Weights of a small transformer language model: RMSNorm before each block.
Each number is 500 + 25 x the weight over its row's rms, rounded and kept within 0 to 999. Layers, rows and columns count from 0. Numbers have three digits each. The size before them is the row's rms in percent of the matrix's.

# layer 5 MLP down (transposed), 704x256, rms 0.118, rows 354-390, columns 128-255
103:484540492511518518505445539513490481475509483456498493483498457520509497456537504526530479484436503465512521526518469474501510476513504514481471537513487497498512473510511511511509481536477478532478486499435529528519550508505557494439512526560526510489488532504540467513545486482442500483512502503542508481508448478480532525473505498521527511520523515478513519519462517502511463462492
100:486489548473506538492465487508473508524495497524505474518489488520471511525503526516497510540488462515518503537462520503465499518477539478512495490516508524505531440525488548492477508548525525486479532525516469484489485500494507497490510479487486504523484477540513492465516510503498468505543489455508488494525443456495484482513509492518535506479538495463518500460498500525473502539477
101:521505487546481470514473516484538475488513529492514523524473501452548476478502512502528502477531479495493498496531466495515512483519496468484465458496494485514526486473546512483470466519496512542461515533522519507503537473491555473525499510564445474479483525503496473497564532517499479500482530496505502469519518500445496471539530489491491493476577481527481488529491486503497537467534
102:471498461468502509467499520483497483498488500473521513444504501521490474504529513520475473530530506524482503502509487450522535486484504507534526527506504542490531468481540510492504542495513528502540485520426504468505455517514548489505516565491504461510489506496511487501499467499499473472486527490521543495542508495527517474511426445503457514495512528536545476465522498514436463497461
096:543485512457485522503488513502490491490491526501463514490482462477492481467507513464486494482464504488493515552484490493524516493496526493509495469509480482490490523505480562494478522561516497489481478483477510522493497499511489506536504493478444480511479535519525507445515508490503515565518500489514516519478503516478480495511516483543508488539515483526463489499542502496546535454520
097:482494473520501512462552473525504448478502546469520462482481492486524503505493497503508510494494466459545511500522514534480493461488504475540515518550478513528510481515492519498488510472519471486550503442492559499488527495513501434489480564527490496506476461528514485518489485511510490498486528509479476535483487504527467535537556470512512497487495518497474500493511504486484468522451
099:491485487511512505495519490483487497492476514518517499506465485491477559484466528396510485521511525524517510483509539508498525487527479489461504516487521470490476478531501516482464525519488510483506557465515497546508502485480530511496551536504507524499488509473495473486488509521436463485494501531482526499467492481479494484502499501510488498528486479477532495489490450507521526487438
097:491465447447523489472513546497474529475493464513455520514528543502506520471509479505534507546464465498509491493503510518520466476468510494537455540517556537542520519530500510478472507468504515544523522524490520479512526466444503534483513503498480512476507482474523532490509491499504502523517505496502484543462517481533489514515534548542483469510491533475493486469500513466491438471549
104:532491479476498464520486546490482498485523492464469555506489489523507482515517443484538504443456518466505492536456476513533444497509507472539549500497439512520512484516534516506519466474531494507524493530497483491529468449474487497499482508499440500509473479508431531496514493489501497479484501480504467502493471506496526545521542523473526479525515498509487479528489479549492509482495
098:500509483511473514503480499509481530429533483481451480488522486521489538475504523511497544499522483525512523512502506458502484532426507485561536471511555498501538488476452448498519502503482510497466501498479537521496514450534497493523459496497526500535492494478513446519466472486544460468517483528481501531478480492471510486528462490509536534503483475511492498475430502482491501485490
102:481476490495515535535527392484521569554473476509445501465474509536484509517480462528482517492492496476500462566555456510497523525483533520480505494471472497446479522497492493517477527505523474490508532528483469456518494470530457496498487517508492518529489543543500527514479523512536489482499469497505512499452484543475497485519465487507493528495541476461520508468517511512495488471491
109:543507516485513507489506485478479516537512505472483501504474510487510450498452463481430456496465525510544530480528561507440515478501523509550492505523509497526490515496489527490530546511488493515511465495502482525481506512505481514490474476471511525545537496522531456459524491529480525502546458530511503498500509511512533519511468477491499492511497505492496474461521490493503504468481
105:483503502522532480504486518496497492508530487482477486489455462501506496535496489510486468465468501507498498472487517486496505491502542498470490494497477476506521505469526484478521526547491486489559460482501539484482471559480493498469490534526454526508517478492508494533513556495512508494496519511472456481506509507531525483476541505493480507502479504532490475504506505500506503521502
100:451493481573527500480531509521497506496507489476503522497483484487495526490494461492492481488492516496457515508534512487493474506499497475510518518501495475522501524443524475532460479462531484476510500510503530461496468518464501511489523413512480479504482510516477522472517481527507513466506486511510490469524443504521517475521491462519503489452463499508508445534493527489485480559526
100:503497525499542502499561520459477490495499463488504462514439541524442544501515493485499516474490501448467532470511505481485536468435520500544486496471493471544499511533540474512518517537524480470517500473476484511484517492497500487561484475478488517491435521502490524472503542478525550497482487474502521561435479503483524489499515497510512505506510482546528502469558502496494505528517
104:523514488479506504474493476487523484504467473498538496451478562529453505496499489485508543491510497488456473485517451500459472458515472520487512521472544507469505480488516491455523511485423514539473520490539494522499483472525503502495518448461491506503486524496503516505511494502452493495514486515540477454528544506507512502494517463504477529476496510526518474506491479535509490497548
098:491493481487509483521489505483499498527504498517522531501497478456578514450443494490511501497474520504502528543486481496493492492497467538520500540487473502464450498455540474506483481543488488508504462525480493505550487468469510510494502461488488506511491490465514507530499514475481515512561516491475512518478479484533464512481460511546459552520482539477515489534510466475474497523506
104:469485450546459496521500444502493522509470486531527509504492487497503498504520511450532489510519520512527532507472454497520522504502471522519504505482473460459473468483547522512490501525514492531508478498494498517556519459499474500489481561462521485516496453553515518469480514528489502466503455515528479494461463479471474503515500487488516505491482483463508484476534472513519520501495
099:518517466502498528479512530434512450523512506467511476499470482499535498530464508514525540507542439474480514555517497537513510472473504498479478525442503509506499479510482504451507548430491506506472539503492482530480472532475534516529525475518461509492493507525539514503543513497455473517539494489554489483487520528475495492505471526495541480505511498485505492494532483506483506492531
100:506516478540454500508495483475485531496485510527518532486578497499474487499474457507502449462531501505490501490477499468494473504521469485487437511522503457502548452513481521522518460505548504459488484496509525459463514499506543516475491532506510442534504498521487563531500470498476455518495491499483499474514528506515487513495527474489491549522504509490475521476513451575430460489511
104:479482561458485439457536491485448503481495500506511496525490515524521502506495540523522509506489493499483493513529520488491515488486478508495471503485458527503502489509528508495466514515476461462499516567539497502496521506511487511486484536501522492479531488536557537531463506502514496528513487512481512474553498478478521536451500543528497511514492492505472510542504490456486527526491
092:473516519526538506513494452510493468488483491529498527508520561498510543481482523479467524502507490550502518494467526462457525521497504487528513526492492522491478551443465493508479464483510481476533494504526494505463508482502494499518473460536487527535512506461483483508474486530503492496531487514456508489492466513473512483468500517507504501530496555469532503551473499457508475478489
099:481440512485543497504525469497503473524493524480462506498514519493528517526479522516528517471475472495530480494501498513479509544568480499496493496481519467490498490520482517458496515510444516525476477481499494525525514499524483502534486490528507527496522540524498547501474495470515518468507475494441525469529523479512460535475491528513502523477487488489498515510543504534458499492497
102:509505497492451449525485484505503523515494497501520530482495498467498522485531469456470505524446528514437511523521543519468474487487537537494523501507511465471510483521540503516514533490505495530507496508530461499479519504524517548505531595525497523531469506505428515469552517503544490477478477509494494472541535513493488476525498529538518472478546489497498488533503459542479481484500
103:521545487501472478471532461515478483512529497495513518501472490522473416537467484501551476485488500474453493517496507498471545498514482540463532512455487493511494505543519485485531492546548490459483498512528449491512466501523534549513533507513558498505553500523483490475512438492517499490496491496479413486546517472472511538470474489506488483516498530501474486499501480490511495511533
103:469476486512491454477465507495510506490495471506490478526460493522531502466477486480487492474480464524492547502490490511495534490518497484517469461481527518493475514518481533475493467525496464502492540521490489482540515482501506447482478507501509486500542508502511487523482482551566520479512503493447546503498547437482512533521501515482530480484518519517468508497488513510461475518516
106:493498476468533507530483496481510477499496514485519524496515490490464495503477500490497489499493527541552492513531519511508506496455567507512498517476444519478506507508480538489493524482456481548481537480472493474478491437473505467510496498516504464470501519478486479518534489487517454514476501525511514518506522472497477511491497464489547520495462463491495446507503513464476517497524
089:488509481554499493541506521458506522516525506519481499518495507507497513491516527486487498517513481460516501501504496488475515460521512542522462512441530481491536564529499523529454513475491505463507528481494517521489499507522467519517549493538473523495480507520500489522483497466544487489486499493527494481520415452526523496494508483446513458486535493537523445547486510479513483510539
104:439467493449487480504510468465520511504502523460502509523527507500500485508515522432474489517517492497488514483472470481498501502518525506572524505532539499507486518524524485492453549535476501483453536451518469515508547490456467503474531468532492481482512504492526537506509469505487524489483513499495499506512502484519487505479482544478476488487462480516504518511486460468507540499519
108:513536495469509493543488478478552501510472521494509484544457490475456542499531458475489519506509501475508516491545437498523503451495534504468518520461454520486522514432486483577508476516503453467506531505510472474501521481475483540511485502487476472461538502502499503523481536444514506466458537513515500488540504493477513502558494532501511543519513444524460516511486476477508443503568
099:484506501491460527520475506523490486506526449461506432510502489494458471511529505511488487507468517519509512495508508547496490521498519469510552496497504502497495479530501506506509478472485482500519545519516470487458540460510465475511521523495544527514474542467467508473491499506490505518487532483486463495497565478490472570500460530506489517498515521425493499481465499548469483496499
103:569527492508449563472530483501509483526490506502510496520536504511475475514486511561509510491517528500499479531507557501531506499487504507484511534484464521547519527509489468453503541534482521523477505514511478521492491487500536488472496484498462488503452529504471471469504481472542518530503523503562502452490511504480524463547485507527497490481544507488488501446454530519503466539480
108:476520525527481501539453479522472503459479515529476491483452482491522482478482513500535534494523501517523522482527549491520533471499482490465453489496530489477506525498560514502496490523484500524525501525522483500523472504519544528528449493525457494469493468488538473514459491520480478455530476506540501498528483485476490499536489563495490498469505531491519537469515527483492511547474
100:462478478486510506502509518525482535515500502498546523504523467503472497530541514486464524510497527518505492469456477503468464475494507511479496520478506506501574493453484529497510488492510485498498518481486554524472483443565493461512477485507522554522516531487464527474556476507507466550545498535453491467491495526512466528495507450445511525497470496495461502491516513543530486510508
098:470457471438515496512476500521490554486498518507469536503499478503507485558502505509497494488534430486484489471522509474525484461511536476523501515511468473446492497514532491467529484524503519497481489547489481532506504530498548468471513549485501471497510451524489486495484481512475518516482475488524458539487509485525498495511531521489474512525485539512539497510460518450538469523452
097:511510528479468471472479526496524488480491479487502511489537447495517510501469510478517504485506524505474498503494461480492483494475550553534509488497534514500533493492490500486482486532505500528516532542478484512477426523495491512517536409504484522467475499488511459483480497502513507491493518494501529490527552527518539474534472538504501500491537513480487482482540514482570534519513
100:480540511523489485463508505485533506497461553543506497518502503509490523510552470514528507530516470531506445499488490513460486534457483456483495477521455500534560514471481517476475492523492487513519511532559520464529535486508488499515504507515501557495530484552516493505529520505497491530502464522506504503501522491446530486470531454500484505507530505522509501498486488500519507509485
# layer 5 MLP gate, 704x256, rms 0.135, rows 355-390, columns 128-255
097:494545477494519529505480502449506492536538499508501519515479516510522492516488496532530478530499494523492506508532499487481523515495501500523515514522468497551490492502524497496506492510526512440464467443537417562522482499506495508498527531522490547537487481511502514461508486559545494526483522511535488484500497514472541506506483509507523476492531497510506451481470500511491510529495
106:504516476506475468500482536473584527511478510483489502543496487539485501472478523494524546471518486507532450578441471506512464498498481515531499518457471497511514548525517498441494512476487519512532464519533550520496509472491532522502534468493507533520516511468465498549523482494498489489556492498517511479510476505506504534508509520539555485517530489522484473536483503498429480510500
102:527513509527507493495514526494508502532466504460493469516479491491492483521492459500494514516487495513504495517474525512557521523494492477492521527491489496552557493513472501483477522475481496461487495494522479506503489514531451545470468459503514520506467468503482494500466518481516545503443492481514517486522480517478500500508517542533468547526504492504520473482503500536498533484496
097:534482471508514490540489468487518503490512490560504480506505481521548503509489529515556498501554495446498530491502473499504467503538506509516493494499506493522478509494467498490539534473490505478470470553504446513507533474470490485493546524515491507499488493453492473525478505500531489513530501533478505489460458484470520514475512492529467525523482553488522494495552493480482526538483
099:488497510520478495546512543489540508504492519469464457523528511467564501478521459479527491496539563529497509488498463497505488524505506548499534484549495518448499481524527493507528531515485479472495480494530488474534488483453561536525527485485522514529504539473482449521521506471471508548513507444514516492483468507485551479519462481510490461500504505520528517495473516477511497445521
100:505460468488453416519520499470511475460500493494498516472525516463510488523497554506493440501491540531547471488510537501477488467451494513467512527458515519483482465458513477477542551484543476527467512492476474540515504515472525507500540485490496507521510519512517499523498511494481486509476495517508491471479544492501516490518491518539470482548491501514462552487527516486554493468470
103:474518537509518506501512510517532481538484521540497468529472513507491502474460563508521522480508502518498516530476542451508511464511494507506528520492462468498488489537455516486508503496521498492518531519491555521482516474544492500525527450515547513480502487542518495553453522512477451510492490568517534488481512527516521508506507455471511512528520493463496517501448482504551525499471
101:441534465512470503481513521496518454489491540486490467489511457548552509485521494509510530495493473520483499489518525438496499521516519497551537584495511511507466475483519512512510484514485504508518520500511503506490497514531503540483499503523501525495456480539492544477521555481549500481487506478531488459492466507511536491488487501494499502524497493478493509532497458527492475470493
096:504518465502458462514500503452542532519496526489538482495501475507496484475485545520520514522491508481522454501473512520552491483495505491499495508517515467470500520533464490482465487533529483523513514499510455514510495506457479503522497474507513514433519475508508556521466458474491513519519534457504502500498512500486518491484541499513489469570528557500451520499513483493533530473537
105:483533523476513479487490525455535498505435492485459475497520454481515508491530564471529489481454547456495432464502523530471496468515483492472486463516512533486531472472497506498509477494498511502535513507491503513526483538462540515474506489540491499499535524494498520513550490476521517522492514525481490496472511458568554479525522495546489499501518524497501529487532465484500511496517
098:472516469525475509476515452504502539519486507574537534494510513499461548515511475537536472487502496508469476501464540524506463483496538490475497523467540533510535539520477511514538504512504532529552529485530449520484468517505489481495543521505492521520501485531528492482492489474554484489507470503485498508503472543476477525494510492509484531499466492496534551510532464506505477495529
100:486494530544495541479518514499505517472492564495555510480506520490511469573485519509487505516532484528542516480448508491493540504479495500472495467520532442520474467514535525499537538464471497527494528470482504478463539499505505485512466464522458455507510508514493472501514488531489481517487491469496489487549505506502566540541517483486524550552510483534538515497461527496543499534513
103:479513474529490513517509515548489523528514482465517494486438437498498474507492491494523500474496507498488509458480485502485505545560464482525491555513510492537527515437512457521504477502511517481451482502546522467530460508484444526478514526475458512510531480513485501458493512533517525470484468511512481494506518465525482506477508486507498513471462511519484496479495574436496500492520
107:510533490532516495522474500493478521515495485464484496515496452472523489509504502486439512495476520470486529506504525479513542497517526479526525478493504456523530531448548503476474550542527506446460469521467456536501488484563464497505492503521501518509464550504497508486480480492549511469505503560512487485467470484501504492500547466525459494465511541495501500490490519492474505494490
100:528469489457469499561465438507469473510507506486496481503537438491490555467528488479534510491510444497515485483496526507476539476483500501529540485493485500507449478522442514487499450456544451497513510531577490489506501523537526499490496539505516475496482521519513484500496513500550533477503562491486509495498514482504493517498525513521500560512484528497523514530494467480518454565494
099:447524499508506522463546546525474474555510521442497486496518474518525509481510494482534518521523515540481514465494483488538517523520452472500546505483507484506455512515505499502521475504490488506532523509512489508528490497488464530506469520482510494503478502506513480532522541474534518523526458510497520498516488498479507500519511495517464494523513499507511476512466443517499473534528
103:483516475529502508513521480494501509533457455521503477513476465495502519500518505453497460499502478499572502530450562513535506520525518473485521494488475486481505509496538483504511498511542493490510515470518500477511507558489484487511451497474542509456500476520463529483467548472540479494473496477494492491475445460502502489493539521494496499459473473487500505533497498494506525508518
104:452489489520505535504508502505483492510534494490517464476483478508541511501508488520472481440510503443499469544499478489508516524514484479511483479525518494509486478527485510557511510476480480509503472485515501496515495544493508464462451423477454511500556517510492466511517450514468464487514509482497499492506478502502476532531518474512518506480488509510505496459491538491495484464492
111:493500481499509492478506462486452518525484490541523542525464527526509507523489488512497518490454489540510494493479490519510481552478508489511508498509462461484532487560496480484487515482504509498506550460481492515472511504496540485516484445505522470437511490542489485542503523525527485450517492482555544522487500510504490478488480514516443477523460494472506496511506525497514543543499
101:507504511472476490510416524532480519499509462515516471506491454507486486475480454516508473489492517483482494539503513524473492539498488532467483478515521485519513480497549516506524519505490536538464478515531466510484477521526530491475510503498483526504492498520520501488496513486438550527550525501490452504519483501498446489496492485508488506502503500518512510521514552523522534500478
103:495457466517516539464526466516491508505524491531517500482492494493483507474475463507539496454506531495528508525524499515478464498498513447488516459470519522472539518526507473504487511517508514520455498483451515500502531540505521463484526456493491491512514492515513496527482504502528571460523505544510497513440508440498447535502520546464534505492505526476522472507505535495538501549483
095:508523480491523499534498522499564498493483472494497524486480492481496522492476450471467543523492459504509466532475506455530435491490515492502510517490500522499491499471457486504488483518504534516456503517490445524501483537529504548470483471549509480459486505538557524535501484512483517528479487477497498504497531487530505498521540555513491530485502514503499476533510493503523506479519
097:473509503526452510480495461511470539531500511532477506482478494441543478509513447477491519530506521445480523536496534501525476511486471507481490529525506488482499504510515506501505526469516502511492508423458506478486478529509514493486513476500484543519484517491452511480518515470469506541492455512530478465487474514476532518447450535529514540532486547487477489487474484520512486518489
103:515557533519503502498450498479490515515448488455540515514514529517527503475526502467536463507497443542477474471474484475553499468486506520520488547496482473537553482510539495464510530488551492527478531479525454506489485490482494532487518500490501510507514493499527504499513467495505456538553502485505521531485507548524514527492499527481488504509471486515499507524542534535462492478539
108:502509522500482526522542455523527474491484497474561479451505514493500496493525466461546514504544498521497558487506508534469456435512540522485500487454542508534479496541508513458480540519522548465563500477470480477503489473490534492499485499511515528503447503481477519501500502516499495472505506470454517533489503490506540562497501508522495523526481511481531481506541506461507501496537
107:492535526481442482527486502516533480514471514500527526470556510482523492468498497501526508510471508478503496451510519487505506471504479513485502533480447479516538528508519499518537522509523499498495538492531479495506508491464494525499509484504492538500494538516506495481484512509526531521507530477504511541463488498553483506493503536490517509471471501485481450491464492495486536533458
126:486485497485534518500461526511522486500502519493512510490517514516485484493485504497545483464537533516490496510485546449457521529522508497557521513499467534515497487470508503504494531555509483505549516444502499450495475509519488525536518506524523538487474531535479521538509448452491500517479529481512502558481476500455473475512494527489498485510525490528515541470510458487492514516484
110:518471485490522492540518534487517498543474496487526506503471473494520513484455510502507511468489498541499517488534548503485535481536481456529538478525505471536537519474534482523515472531505558523512509472493457516510480458525506486510517514506514501502497487500509508496521532503537510554460515529492480504516496443424468472468511509531483478485515503512511453521511450503447513508497
103:484517512492525492472461502484518491502515542499470520489486493500478521489457522518481484493473534503496525491487451458489493502482497492492489492477510502431511479515542479488501514478508473525493477537566506510548473486468510456504567513557552524480459525472495487516512537500507490470479515512560495494497489482466505528496514487516511468497512477492462498542501551477501513511529
098:517495518469526498520508533484543516519490521491527516559526530517511497453497547514518490541531544517498482542486520458508509485493527501477505511470503502486488526471557496544515528523489515508530481506475544506495487514493512513502452537489496517489514509493509463536527497528507532471480489504561494492493510479522468503440491504526502480502481530526520489547501472453481488500492
098:523497583490547472501531505501531509518523499500491502524479491518495502467482483530466488476507520462510480527527538502548511490447504516494500497515479523521438462491505517529501473509477501493505507495492490482501497477501543502479507466524496456490487494469520518504481497528485513530480498461532506436487494494505498472498520463470491471495483455498502521465525510509503484472519
108:530518477492478524520494480460499527504485553478494511468492511486481510470527490508527526513524517473490504514507503506561495517512502491510548488498481477486529473450546493451478474529520482481493518521478500447500501497503524461530474517512499513469511469530499489497496530535514544544496405524503490497520532465470442515477485489557544515502486534426451512476512518488518507482487
107:522511498506540508498522459502477535483512520515478491518487490458479499546502471491478492480511466508511494518482517490460501522457493510503520490493498503475569488483489488482513511455482558502518472457463509525490500485522541477459490532511507523527497477480516553464580495508510485512483530486491499534511513503496499473499499504493502524498499513499475482440546483508534467506528
105:521478496498450486463511511480499473519505485490497496515516469529503478482510521539536494502466581478508501515506443492474495510498482464494495460488497495470498525509478513514484486506524532524492574484518544526495481498529536568486486567497500520505489504519559461511515463541498494493487526545534535460491508537539495535492491456507525498549510492493468498485450522491496496517517
112:535483475501521455494534518497481504506489501518516460520508526493467478534493500553517502529454481539469503534537504491514478528496454506505512494517514486494516544492506518465513483500457489511520515511514473436533507529545554479494512502500469485509492478533485482527518466509472483581510499481469458513515524491508449523499511497526515517505458490472516482479495482519470489534490
097:472473507501550508448531480526507502485510518501534514470489463506504505504494496480460527470571517506509460535539462516487491494464496492487503454492544462504487493505534494492531516507536478483554493509508504500501547459511522508535532439530502535519505516500505477485499479518479540502527493513504508522508449507524482508481483501494499495536481487504568507498536513526525489496496
# layer 5 MLP up, 704x256, rms 0.134, rows 355-390, columns 128-255
096:482474522485514507531484513513468525522539496501477451499476484511487526494524505535464518494505488491523473501482504463477501523482515497485507504516525505487506458523527517486487504511483534486509539510501503511461497443519545530469457495481488526485510551535513506519504504526484468506512541480496464499498453506528487491541523460520516444524482514493464514496510475527468490558472
103:479491494493509490500513500499500469463510469505510514469481461463503499498485454482534473523521518511481490515563522511446463512512491505510533485495498504539543471503459503516492529549496554509515507501497453478501479551530539518492451469473498544518510511490481500471482485509500493473488516488520515490477537493503484484476470476507469536484493517478516502491514504512557509488513
099:446487482531515467496507523512502472472506517533450478531528487527499513584537493486511459519477484487466499500491502474516501536483517519465525555487539499543498487508527518499536546529552510463535460488468467473500493491467498539568542491478466475487504499495459472528464513511511508514488492490480473473499500491465498493528459468511467513508528487503539502475544502493537494500482
094:511470518527474494480536512512469475479524486540516500483537519478494433508520504476502471455524491481459517507507522482500512518485503492530471512480535491475469537506526494518496488532483523499503531481501532465556474534485482515509521498490509507455558450480467529529512495509482517448475504518495509512492551464503481494484499496496453472513473472508472506438435508512522501523505
101:503447481474527496482501475515470486479544503544559528471508504526459518514481545512471515501486476497504454495448528506530536512515526470502519471506520444488462495497477502503475506497474489499466504459473509508494490500518474458478489496542468457505482515501497541459497501477501500469483528494511508486544495453481457503495482540469532509512516517491488487480563496504506485507433
095:457481514457516464574498530470559508509539486497505533490501494521481511457570464535509507502509522505507466475504440498489508522420526514532507504507478513531496498500512452493513498476542454532511508529466512471497551453485530487549513457482489481485509515496503497508496526463478482504472492523486471482475490493519527549516492499532500514531456501471487535493506533509448494508528
103:497442516481521502519484526503486480469501439485490523507547510448482504491497489496495519534514501549500497534488495498477509532550530531486499485487503495489496462528513552498494492468479500480488486515504508477495483523500505525484529555459465478496487514454520492468512450523536528477522532522525519510494432465477496513457504524547492497502532499460500539491484509532544469479501
096:520522546516482492469493490518508502544510521523556497490515477514527490478477487504477447500485498528514499551518490522473487493497451545500514520494466447413481544472500514527506471505511528462499513493494487436457488534491456504496506504501473507515487532498534498492504517476486492465507501463528500497472512474490503523541508483482516453513512494497518495496505476485486506488431
099:515512479492527559497473504507493475468523506515468491505537517515486499470497506474480500519549498462516544479551519459499490489480562510526508477530532493478509517489526510478517513494450537485489485517481533468488484487502493465522506502479536473518536505506549526507502469501494511508536486507442473521469511493497484501516492504484508539482506502493541487450455485489477487483505
103:526465520493510472472510459528484506492507504490495509507504502494470530493455529455515476496445536480493487509520496533508548515499543517499492504478502520518524498492497492523458535503481479470488519495492486472493471514486505502489481473550495525493510485554500471509518519458537502470457489478518501509480478482488516541514544503508507527480491486477494515482523517508493528485489
107:480477513516505507484501532515503522501498467499508514470481515539513526500506529486540467492491460507475494515509552488507511525476482484495541482486473536496510509523541484482492492514474538478483481505509557453499528504468472502516514467498480465449480538430529491528514523475515529546510502503447486518522549484499523469476533505499528479459471446465518478510535489505488492467489
099:472498503432524464511444502490475494522483504495485477496464504530528525474521506498517472476509513480520491496533527526440494491543491489468520497519466524515523460499501495504501509481504476500507530486482494531499498527511551484508470521499532524490537562490488451516484492480510525450474528475517485514499489515494476549525532490516564516487529505485476515474496482511497496479496
106:488513527493472487495508502502516514468499515447513502482489480486537493486469492508557478472499485563500498500460524540488531486537502505502542521476525481539542493500529438501520460507517487467517494472525497469512498496491482517520518519487462509493512480469446513454508498492484506524513503460494522498481513488525466515477530466520531497461472495481467510469519501474479512517512
105:505523546506548548476524514507493529501470509447477455487473490472488460508515478473485542475483538492512470491522487514465521548528538477461504494491468516517519507495496493526506523516483487510478526539507489491473529436488464494555475480491551506500449528505526493507480469491492501460481460490443527464514491496491523467512515469510546505471452553519491517494541462483510524507497
101:533490463455521545520545488547517449516501464476501473470485461468450533489512474501509514467511485518470451525513492481501480530503502508520534492510541521484541483493476526496516486496508459536469529495546512476516489488542491480449472495474495492498506530516478494486488511485501507486534498529453549504585534532498497518525516491538512522454509519480515474517498453490510459527467
096:517512502515528538505534468472433523511535491470571516495561473489508505476482474517533492470536505472486553512500490458506495527455488514522520516498489496471492513500535476485463547494467533469482483532547483493509518481503513491557485461493531483499474460515472507505513513482517491553515512500525532468485522522473488530470463484502484484502488492510529478458518467491493500509532
102:522506543463532517474484507516478489505512512470491509445518495480492488449510488539490505499519508490465499506523492513490512501485523510508511476530528539564542491520450506492505542513492555518517498493485491509471531476489516514479479462512511487516469530455488431542511490500509505516529486500490520492531493551515476545496489501528507508504513494511483460484548532552498468498495
106:539473484472492491471446461542512503545519501525502500508514492490510488504499505533500504505486507488500487507508481470451486513518530509525468483517529517468504489502503464542490514577527500496503498455484561519487509512487477475489490511509507521525521536457535504467496522480525498505473478504508501513451511473518540460452502467469455515485507528514441537538502527470504467549537
108:517436496503512496530476483527536495499506525458446524498508500531465511478486468530487531526516482520477483513493496516490495476511510509515528503463504500535454506516525496511466522483493493542455503491508522480478494470492483487540527500448522541502519473523446479496457485479531491490516457486528524502475476536504552483497466486465458485519490495510536512500530466463518533505478
100:511503508502512482521539531518507494504500505467482473490502547489512483555527528500523509488502511481499495464578486494514485512516490474507481511509501509464514494507472500503504495539482468530502514494467555455505514489480495520545475524504502477475521496501499523512487529500517539484516539476516523493517521485494579528500520514499514487507503530506485503488490490521496503540465
106:505527467474499484536489497508512486510488477519521471460514483521540531493488489490455485533512494501505510487517514485490472490496515468520522500431541541461516521514517514470463507517509558498478520516471459539533481527461501469478485534530524518510543548518534475463492520474522496492512506498517455517481541491477421512508474469506499547451505538459517476530497514462531501522504
094:500480513506472483458488486450517452465507496469493540475501495466499512491538462463538498484511463481482482504540519478471511498493512489468473464520476503468509475515482480462538496522480482491497499516493452540540526528500482487519506500510503476507550501507496516494483473536498502483497504526495476487519477476496501494486482514569542512518543462510549516505528533448493511514561
100:534502499459505528534446531453503438475485496433533510515522522531509490503479522539494474481448476518521469487509493468502505490538503499525507508469520490503499495464477468462504476511485482492481485534503474505530515474491516489498499491478481463469541495499511494524470490542500480482528502472504544519503514513528477489528501485442493480506512458527507446500508532510512506529511
099:522468477525488496500540491490508478495539503493515496556474512499510531541500511446524480500492508507479494499505482515524507495499485550501541506468465513480493467535520500493525495524518498492486517516523490476511498525475477571524524481499476518482581512522482452543481513505520519514465535507484502507481494523469533507492498488470526469551499498479485519429501525507471502468517
107:550476497487517517503427505505501486467550508499450479516504511491480492466447502475517478520489474474496459505465488494553520501516503484495554480507497494507542483492473486478528481529485423483505436477524521534490534501520514453478533471532478505520530508478536484505484489511503534503501511499517512477498474537498483522511456467559504480508475528526486485529515512497508512524500
109:511495487463493494518524484520551513493476516503487538491515476506540496467497539486521537464483489483463473442522484511551500497488486511507505514528517488471517502485540482526485507493504560503487503450514503495522484486528495522520507479495487534538538525490494484506508503517509529467495505437502558505485501465478470546520509529490542531486499525510477479488569525482526502499477
121:517505481517481534528462518479525481482522453517504531515495524525472513481505509532512494489535539459509483538498548473464506511542520507540531497442491490530532503497477523534510552477503524554510503494500510501514526528506491501531471535507490512477458469521493519506454476455476509505515506495501487499541446492532469451480512504498508501489496505505495521490534470493494495513504
109:482501479503505544504494492483500504536546516474536510498501451498508511494489470469497487461472520527478523481571520515476527452503519483533512485533498483525514526463521465511502475524477540515516503506502511520516568428523511503500509491519515497524478502501504491484504444500517493516435487534497502471505494469505482441486519459503502485468500522510497432487503455497439513507499
101:505506501485494492524492501457470485510469472547542494476516504553526517495533498526516516497525508476524476446497518487461507490500519488509540491548454492528481489498474505508472520493516489485507509494464521463453509527489476539449456477484477475545550482510508520460480468509509466507500529493477500487500519496527473494510508531532521517493491470494503496471506485533498509498487
099:516501530497507517488538443545565551483496504479503550494506497541504490517420505484523503512497505499490511520500507495547523546457462468478537517480498511529497497521457499506504530468507485508485486493513500497503500504489545497501487460504523487500572533531472512540457504499487486495481489503543513473479520474507521522498509492491497453494469515488500481496502483509502512485445
095:513492478507459494500498523514483488491486479508562495488506463503509470553519471501505491506512486549485539533474537525539475511497498519496449556518475519485504545520480473488493538511504468528507548539483494528488522480490496503546505523508507496496508482508454505447481500490574516480513490497463500532503501504477525525532448513555477528484497555490500507473470531506515504530549
109:490493469493506488535519499505505545470480489517503506485451477499491499511517465503508527515537504524517500518496536506553492446517477514520509513512504490528492490506488469504495485521575486513491481521527494447514480508487545488517464506495510482464541497552523523498481489512518499549483475495576475513471501506490501480504492516533468524507552492476512502472519539512493519508508
096:464522501514456497464503474501503501534479465449535497463458483530550508460526506538518520521478469470503473484474516525505526500556487481473489500532490509530423489485480543514505519548510479467464531540547474490515493517480476516510488500453505471467477534539479474491459496507455488500518494515487508550452500491516486491490500487513509459511468472499487501529470489482459514462542
105:488509493459519515492499459490489514458492495550552532457503503480511552518469506489501488474525487500494479487489514476499475491525530523498494530500528474463486435493480510439539546515494473532522527512563466476515494473517526461508530471453483521488487487510491493518483498498487536512518506512491499517500520477439517458497504530539510507471438500506554488496506463514501469480500
105:535550521562501506523496478510519471492520508519515513483519495539494547477518486469541455478449493532539501497542491507501510549523463508464510469514473445499532495496526458535556499463539462522486520470507523521488537431480474514530512534508503458475514497482497523513490466476512470470487469540482538523463474538481512454507489516498508507494503531530503485474486509468479491509492
098:490492446513511501506496527517479485454486488508507521533518493499494459490520482501491531535515519459484445500500469499507511482469471497477478510492488545491560492485463535476493531514516418534477483490514576471487547534525505485524521490527475517480522485492488478514547540511541516482505492511490494533470498523508524495491472513523501479496534467527474493510506492486503534500443